Part of a small language model's weights.
Size: 8 layers, width 128, MLP 320 SwiGLU, vocabulary 1024.
Training: a variant of Adam for these matrices, 138M tokens, 8405 steps.
Each number is 500 + 50 x the weight over the matrix's rms, rounded and kept within 0 to 999. Layers, rows and columns count from 0. Numbers have three digits each.

# up: layer 2 MLP up, 320x128, rms 0.0722, rows 134-189, columns 64-95
# down: layer 2 MLP down (transposed), 320x128, rms 0.0719, rows 134-189, columns 64-95
# gate: layer 2 MLP gate, 320x128, rms 0.0771, rows 135-190, columns 64-95
up134:562529492480496458427470511528492449564500552467478492440540587392547467606533476560479550477491
down134:509532418491572524476442486505554553465442441565469505562484545455446612465516571479534465480477
gate135:520410476445482504475490597460493508470491543502587494500419462523493451456515484549519445554461
up135:500456547485515502461517484425479419465529466375488531455468469526452518600510490543589473535442
down135:444471575531547418472415531488485520549396555493476509504604442455510511559388350492567499449515
gate136:422436539484526441530578544471504538558598481542466552470532506509543445541546528463507444542383
up136:524381522573500480530493431571416461536507515436600415518499528518507495514401519474569423451489
down136:585614540477561468507466562439420419466422455503458580499599513431527432467493471409418527447507
gate137:524429500527383421492583455509498546484517599481487460478503579529430508568477547568520467410461
up137:501567514491561549530443491514505510484495440417492515521524463511527467412523391425424564557570
down137:523465507537510564475501447549492481502508446464538452473458464450520443436390340471406536545513
gate138:520512533558506548511580508559534524548421565508511519514490475487490432537435492471419505474457
up138:518492502535483444616434520424512510466518479549555490491459545415483492513543501607530572529399
down138:521515484488462482497513561455475583548467495563481510541574547458498546463536352561470415525471
gate139:495434541492470471482490490514414515530470527523548509478465522484456537577386535477536465507429
up139:495555527481430513456488597531514476459435504455431595559559546464536407426533499455488555450535
down139:378508536530418475429507507493457504543540511489570535460433480510481532559444612551464506505514
gate140:436515451372519375393463571500425533445504580498459475526506458424514470406530433561525471489430
up140:484478479481489485539476499427504520564413577550560552502502459534567498473567500595513450588469
down140:566493514559417499573447546496521442538409430415464547439471548484580539464544607545474477546445
gate141:551467593509490497547477476488479502552531491553520477491475466445516534502546509560474476515478
up141:504473428515475426469528586632520478439427531482469578521472529403547481526491505621494419441504
down141:464547469387455512513481520436496586519491543470542498534489481599522404541493403462515375501392
gate142:551525407460420451455586523441486567421454517525465456448497529545502550436433517493530518427479
up142:511498436440551453506444528494439587506470545516448486576510501565468470546413482535539466438470
down142:493508529486520459496472542482501517463540501396526455463457457536505486495557497471542492447503
gate143:469558548454490513458603495459543481578486539536499517487540569574532611474496534603575536510487
up143:444590449447442506364594614506574480425498489514527586484508474546471426509560461425500536468469
down143:503551472497626521490418488519475480550442417449537517409481537505612577460501470509453490480514
gate144:555586641456495466435557514484479455556541584370498523412500486471502456501478489487446459490421
up144:464428388527490461524450482535519551393479467583469433565505491524461539475516440499569468510616
down144:502518562483446459445541478504471542524444478535505538456537491466489599558451352528572393460504
gate145:382467531550492519572496525533412466472580412605533456500394461400514446506494450557558413485484
up145:465503500486568516432524513471567503510586509534489524458507492507511457455580503442491491517498
down145:419484585517458502521527556443482515435514493551554387527515532512489531587440463579510501456533
gate146:535475471539464447501509468483503537520567470561509506568454435406490440485487414533549516565515
up146:537451429557459459508509482489477559575511528571466535581434443420532436458533470543492489542503
down146:474541529591404466504450510467526444569476485531438493433516432437566498490544571450487425527493
gate147:432521490424491416420515504439521466488482530681477404425477475467520543482485502382540490532498
up147:535466488519443564516532532576519521580523473468571616427555500545495445543495462630562522531448
down147:561548498411527500488533605496498570539593479533402538429393520510441503547545465554455502422511
gate148:499474396453501450420428467484453499413513424552525479527466564516537493493523513541484541513501
up148:536463496574530477469502481486482416544461549527503483485597509435484615512552497498488530611503
down148:515586486576528591493453497466527426492531413534425421498607455524507382576608500468517497529484
gate149:501551481381509497514535449525358550432422543574551542510448532420527387557555501563513542492478
up149:541472584585555504455537589461556499495571600508504543486555573419528531474517496545489475492423
down149:506563452611429524433604494482484525493497456482501545570542586425526559603661530481532442500552
gate150:558514436415487472531444537481520520529490468583505544521485560475458434432505440553508462518440
up150:430492513546491554467490549520519482488516480493479447479404450521524395591372630480568561487496
down150:407480487492434494562548510501495491478576431472438543426518512498463508435554295585619425494495
gate151:493511515513482416371500527519537597396537412427450470567557476480482525536434463502534535551527
up151:556561530465560536545510504536441433539534564526476493491454496518503500422535501433468416434524
down151:440502495481468530412582560471539524516490504449475530441535428483555489498494407469500493513554
gate152:475486514516479370464474487462507612484463506495441491450514454464463455493470495549555586557421
up152:363422524539542467431494489432500601520422473548451488477520430469530471475453574585611562577394
down152:503475441522532558511442522508539492477443535528532538490496476544496460473526567527544443506559
gate153:474557414537431467488451542492482395493456481409434556549525499469408434481578467468460442438487
up153:449488464540408474507569518462482494518540489461467422530603429477457451541436543498508525565557
down153:511535500483506513471512523455469497538466424504485558588529476519499436532507401533595558512491
gate154:495631581490503495515475478417511488465492440508478515498574548430498515538577450571514454498535
up154:497583499509510571525560489517529598437566566503567598556461514620437520581467521432500430478523
down154:485424471564371535513473488555549481487528426442527481500523426457510424447383453477522475620492
gate155:469414516437436470514462497456493427559508499524411390537443524502566502494464475578505427523529
up155:557548550570489493530472526533559546458547512458532504501572539473501394520463569581528480419477
down155:487522450499606478459508537501609512547506500555481556455425524511515521492487406438471583473508
gate156:574528622457554464461491476451549440528454538398519525446513552504479468535543497547557566481602
up156:468590474553352488509481489536432590388530553604438474503424471532418464456490470487414444498486
down156:525533565426487421455468464483456538477529607437435487433487546500424579521536450559500526507558
gate157:509532503547489526497445609516600516541674424522432463426536552553540440465526443443480540484454
up157:419536485486552542561397552454380465511488454465479509414518396464565481467508492451459544539536
down157:458641538442586541459531432432543468469470521534540404589544503491443586495540448527433494528567
gate158:501508458557499424429481519446534416508478550453392552457417599522500474673599455456452532464420
up158:501450465507386495539508542562581444494556455487550532438520529456431435506520478499410583520456
down158:461478526494503596521453469499560571551498452617520514604559446461452475517519487500503529546528
gate159:564565514474495536456484564485520341561439502410594390596501401457431451606513498512558436379475
up159:504511532492519562538601462500535521520568494428484561482573461531527518460549532432509420423406
down159:497475427483572586539423450492603561560534429582566539584507484557489541521605488385520445526569
gate160:438559483417506533496463537573504564543613448437506506487454586448507511399546453445474415494532
up160:581527529559486479507605454488463521490535525483425594483587538568454552454439475552517472421452
down160:462473511467630491488490507569471485485468415457526552498546498506512499521467602550511570543578
gate161:488518415427499469545440528492522495514477578478566548509429515567512500505488502515473542493510
up161:539512567556517498464500509533540508492540458510378499486578455412485477509524503446501460529488
down161:482429529518502533460460586486474485518519649438527460509491456409471517489494375536427435519533
gate162:456514501539467489491508416453442559430499571465498440385465558512562548514519528447499457473534
up162:454538430518488534474479495563527469528582433553459492502441429489479390478468532468436522503504
down162:515488483475470493496523485518523531540480484553570495581434454467554500536453526470507596457473
gate163:529435622516520503517563574552495477456427523473614563483573566464569523490557504502448617542512
up163:520447468485495532542522540449497439507594428457504520518511440571471488536575566455440514464449
down163:572456447455526562510514500473517510479488552562526428459534480614516448485604641479460576428476
gate164:509522483401468491577560526537487578488593520506521587523419432464389544502559421518564392503485
up164:550585511534475484535486501472456511480476526418461483487457479588539444549526480459468476526548
down164:549590444477570497548531396559544431437532539474492483494506539473427539455397501511479418393460
gate165:455583531536502545418501575567390409503491499421587519457386516559519514444445503467497585497447
up165:558436426383501515542485455433514623451494486477452561592482562451511553398419482427532426434449
down165:490552507512430499526487430523461513537606488482524401546378423571400532490461474593487545508484
gate166:508445503520476435459481529533486459430505466470570488506608538513411450548506502483567476541531
up166:526520518525417507487577579562523500398537486557477574481548550494547528498563473440509567417499
down166:583531543421471516489534539500469463515541496467545467465571645518558530443508525488451592447550
gate167:530511537504451397467537486502475441410443453481467541498547470496481511483592439518443554518505
up167:498492483498478538490508535488534484596587483516469473545525482538448468562428513443504449572555
down167:517480427486490416459477489477482444466528567451474570470514540500539490480415358486439530526548
gate168:497458521487453569456478427513414515434527449438538466627423500521544557511412401520633588439474
up168:485564468544448528436503550548511578523540573436442579632388537541479466622403504432491463484477
down168:522496477465450504458429520587398474492580611501540504568446513606625595486487436429476491452567
gate169:501486494537579519486495474476516535588487458499478490506589579501503492486480541479554492494513
up169:469497599557445557482439446474541513465435467479429498435423458507540548489454518545500468561551
down169:527575447501552535477395511513458480524523519466430460470561539513526470459531502579426494497453
gate170:414575541414485423460596443475552578510450484515487498508454585490462439466490510427494447484476
up170:557461526476459505579461463570473545554475564522495473458464420535549509498456454553462439432567
down170:491548443467505530515475461616463425539477480485479464567541470589560466548577381547448423489481
gate171:462488471534468462491550486512552486547530596483623536500514523520533514522511459464542579519405
up171:552499457578490541515569560472552521554547558534593483542550510479568542472508489469513529516404
down171:572481439501515519495457503493573574504500531415500499491514495467575545527549553486508480453488
gate172:444527532479508477409561464468492540468433556489476443540470497500562482429428451494529426399487
up172:435525454491517446546445580543471510555458432472475479477465511486564497549497564553578464475514
down172:568637562522458501541530516461491469457535534605538466486514411430435570500558529480439518440463
gate173:418514512494493473538530522492470589553435518467557486442429590411536430560498485422504393517528
up173:424481441570548444386549526493459490458435602574492562482500497446483531500541466458496445624358
down173:531529486478496421488541447501547539594522477541426596612503524443532487496493560534476471555437
gate174:538525566481464438493541515499449561538514486437493537456609447498514497504488460376555496401499
up174:511513604533476523490565496532370469534450471454477489555553484505544449520503584494552491462533
down174:437489493524468482495570453463430502488453460583477503537424536563511504509509603529530494483534
gate175:537523531413475503455537528502528448529540573510601461496473532516450520549513576453514491526500
up175:550523575436515531533478542474528439519557536517646514510523485528474523558522629493564477494472
down175:531476432417586543562494511497532459483546537523494540501522502480447518499560844496502466487475
gate176:484503468472533475428436497555490555463397507531493445483476514484593503437517488529508492571521
up176:537445495449479491417576473508455464399443450389448505574608508542569428532592518516483501452561
down176:570488445521467539550485557554452486518470450490460402374487480456617554491577582521540567466512
gate177:555549509466539520382510588554483488487567545440506526480570502445541458551536475423516626513569
up177:445463500503435458569528523449438454569410463560493475511500586595504481416465497579409470500419
down177:488457524505459499517474547511505483529492543489504477496491476555493430502465419486528505548460
gate178:551546385456500510516384557516479518403551424495514466490421499463564523502539467533561478452568
up178:480514579480427479463524544460448492519437496561604584512521561570528555479491509478421591450405
down178:532344557445483577469503436459531466524527436548567454457510524490533503519485390469502503521505
gate179:477505487477579595503504478505586559597553406531541499496585615485506569517490491573426527551524
up179:462438505484513418547497505452550454516446498461441537513510524519425532543579531470474471518554
down179:614514512477488535473496413495508493540450479517447505503473541566539454605418452497506498524402
gate180:563520619461548532497464473487506520549514517448531406550581557505452479401581470465587592497623
up180:528502498496575588476478510523483476532509511431462364589518449502509519493578516523590563503638
down180:526540480551464543538493542512486567545476536584483583506534461553467504505585598459572448517476
gate181:534529551506468466479583564537564484444568432529465487465577520524446505462467479436493486504470
up181:504429501485450465611506483544471429480585408557421432447479559513486494516480499496482466538508
down181:540416536494541525516419529563399502520455493465457452419398480515596529546558513578533385518463
gate182:467519500473474441406566460432444582612481468542462468553555525481513601459463518490490471444514
up182:423461437425518447551478534508483442430417492415449529446483534554467488527514495527420455501472
down182:639506470525517464460523529461362494459437526488440455505573560436521509518456498564476489455534
gate183:443467558528456551532477515506567443545567580421544511528545515459466455584542494530520597550610
up183:479574497471499423515531452522491544423498476492432528480515475533484550415486410496528399490413
down183:440506595529463469475539468505503406537582502472521558462551608498475549593475431525647574557541
gate184:671504441461459541538489488488450490465473573475579484463487532445461545492453516564469539538507
up184:494544522501517461502604557527583576514455452534481469501521503450503496477540488426544572503403
down184:583527542499519464516549550497524487500477507417491576538510518533529418490555382589494611531517
gate185:517605449459452477529510570435504493491513433444498548525598480511499465441505460457502492458429
up185:472379581543526535481607507478566570489527521544495470498442469478547474448492562524536532550488
down185:491473435580488530543498463514494479457575560469523522541498502552440525520442358466501425433466
gate186:397536396466500497522439446365551480453493440453470518485496560514459613421481543534517497453419
up186:423501542474574511521560397537564454561485548460567522550458483490534505553588515493560467475525
down186:567466571408522427540455435472501502639499518573462510513430502471399459462485393628447491497444
gate187:404479513435488430485535474479528514453560514517520517391503467539476556503611463464548479531481
up187:486448416485463456513391460553452567474548506537427460487493425486501505514460500492596361471534
down187:486562401523479497519444474527531457496399532555477454440543551438485503488493684455548608511433
gate188:492581493564481460422542447436525479392449519430527413477512535502553529495479472538525511502536
up188:474544496549500451513472478481500488423507489402558427489523544491530506485440487552544462448527
down188:524510441538524481542439501500540531407472505473525453499493484505531565438504535495438513426494
gate189:490615570449463433406539484553498533504433527551413563508508457479479413405480483377498473364464
up189:454412405473501494559472448569511531437572512522527416516446497520506498523540528462419498421559
down189:584477459532481489504481682529540449456532501495546522488532481423456475545462542460450437598483
gate190:543514445492450508537550511553515482535466444535525540531590494427464599485546468497435443517478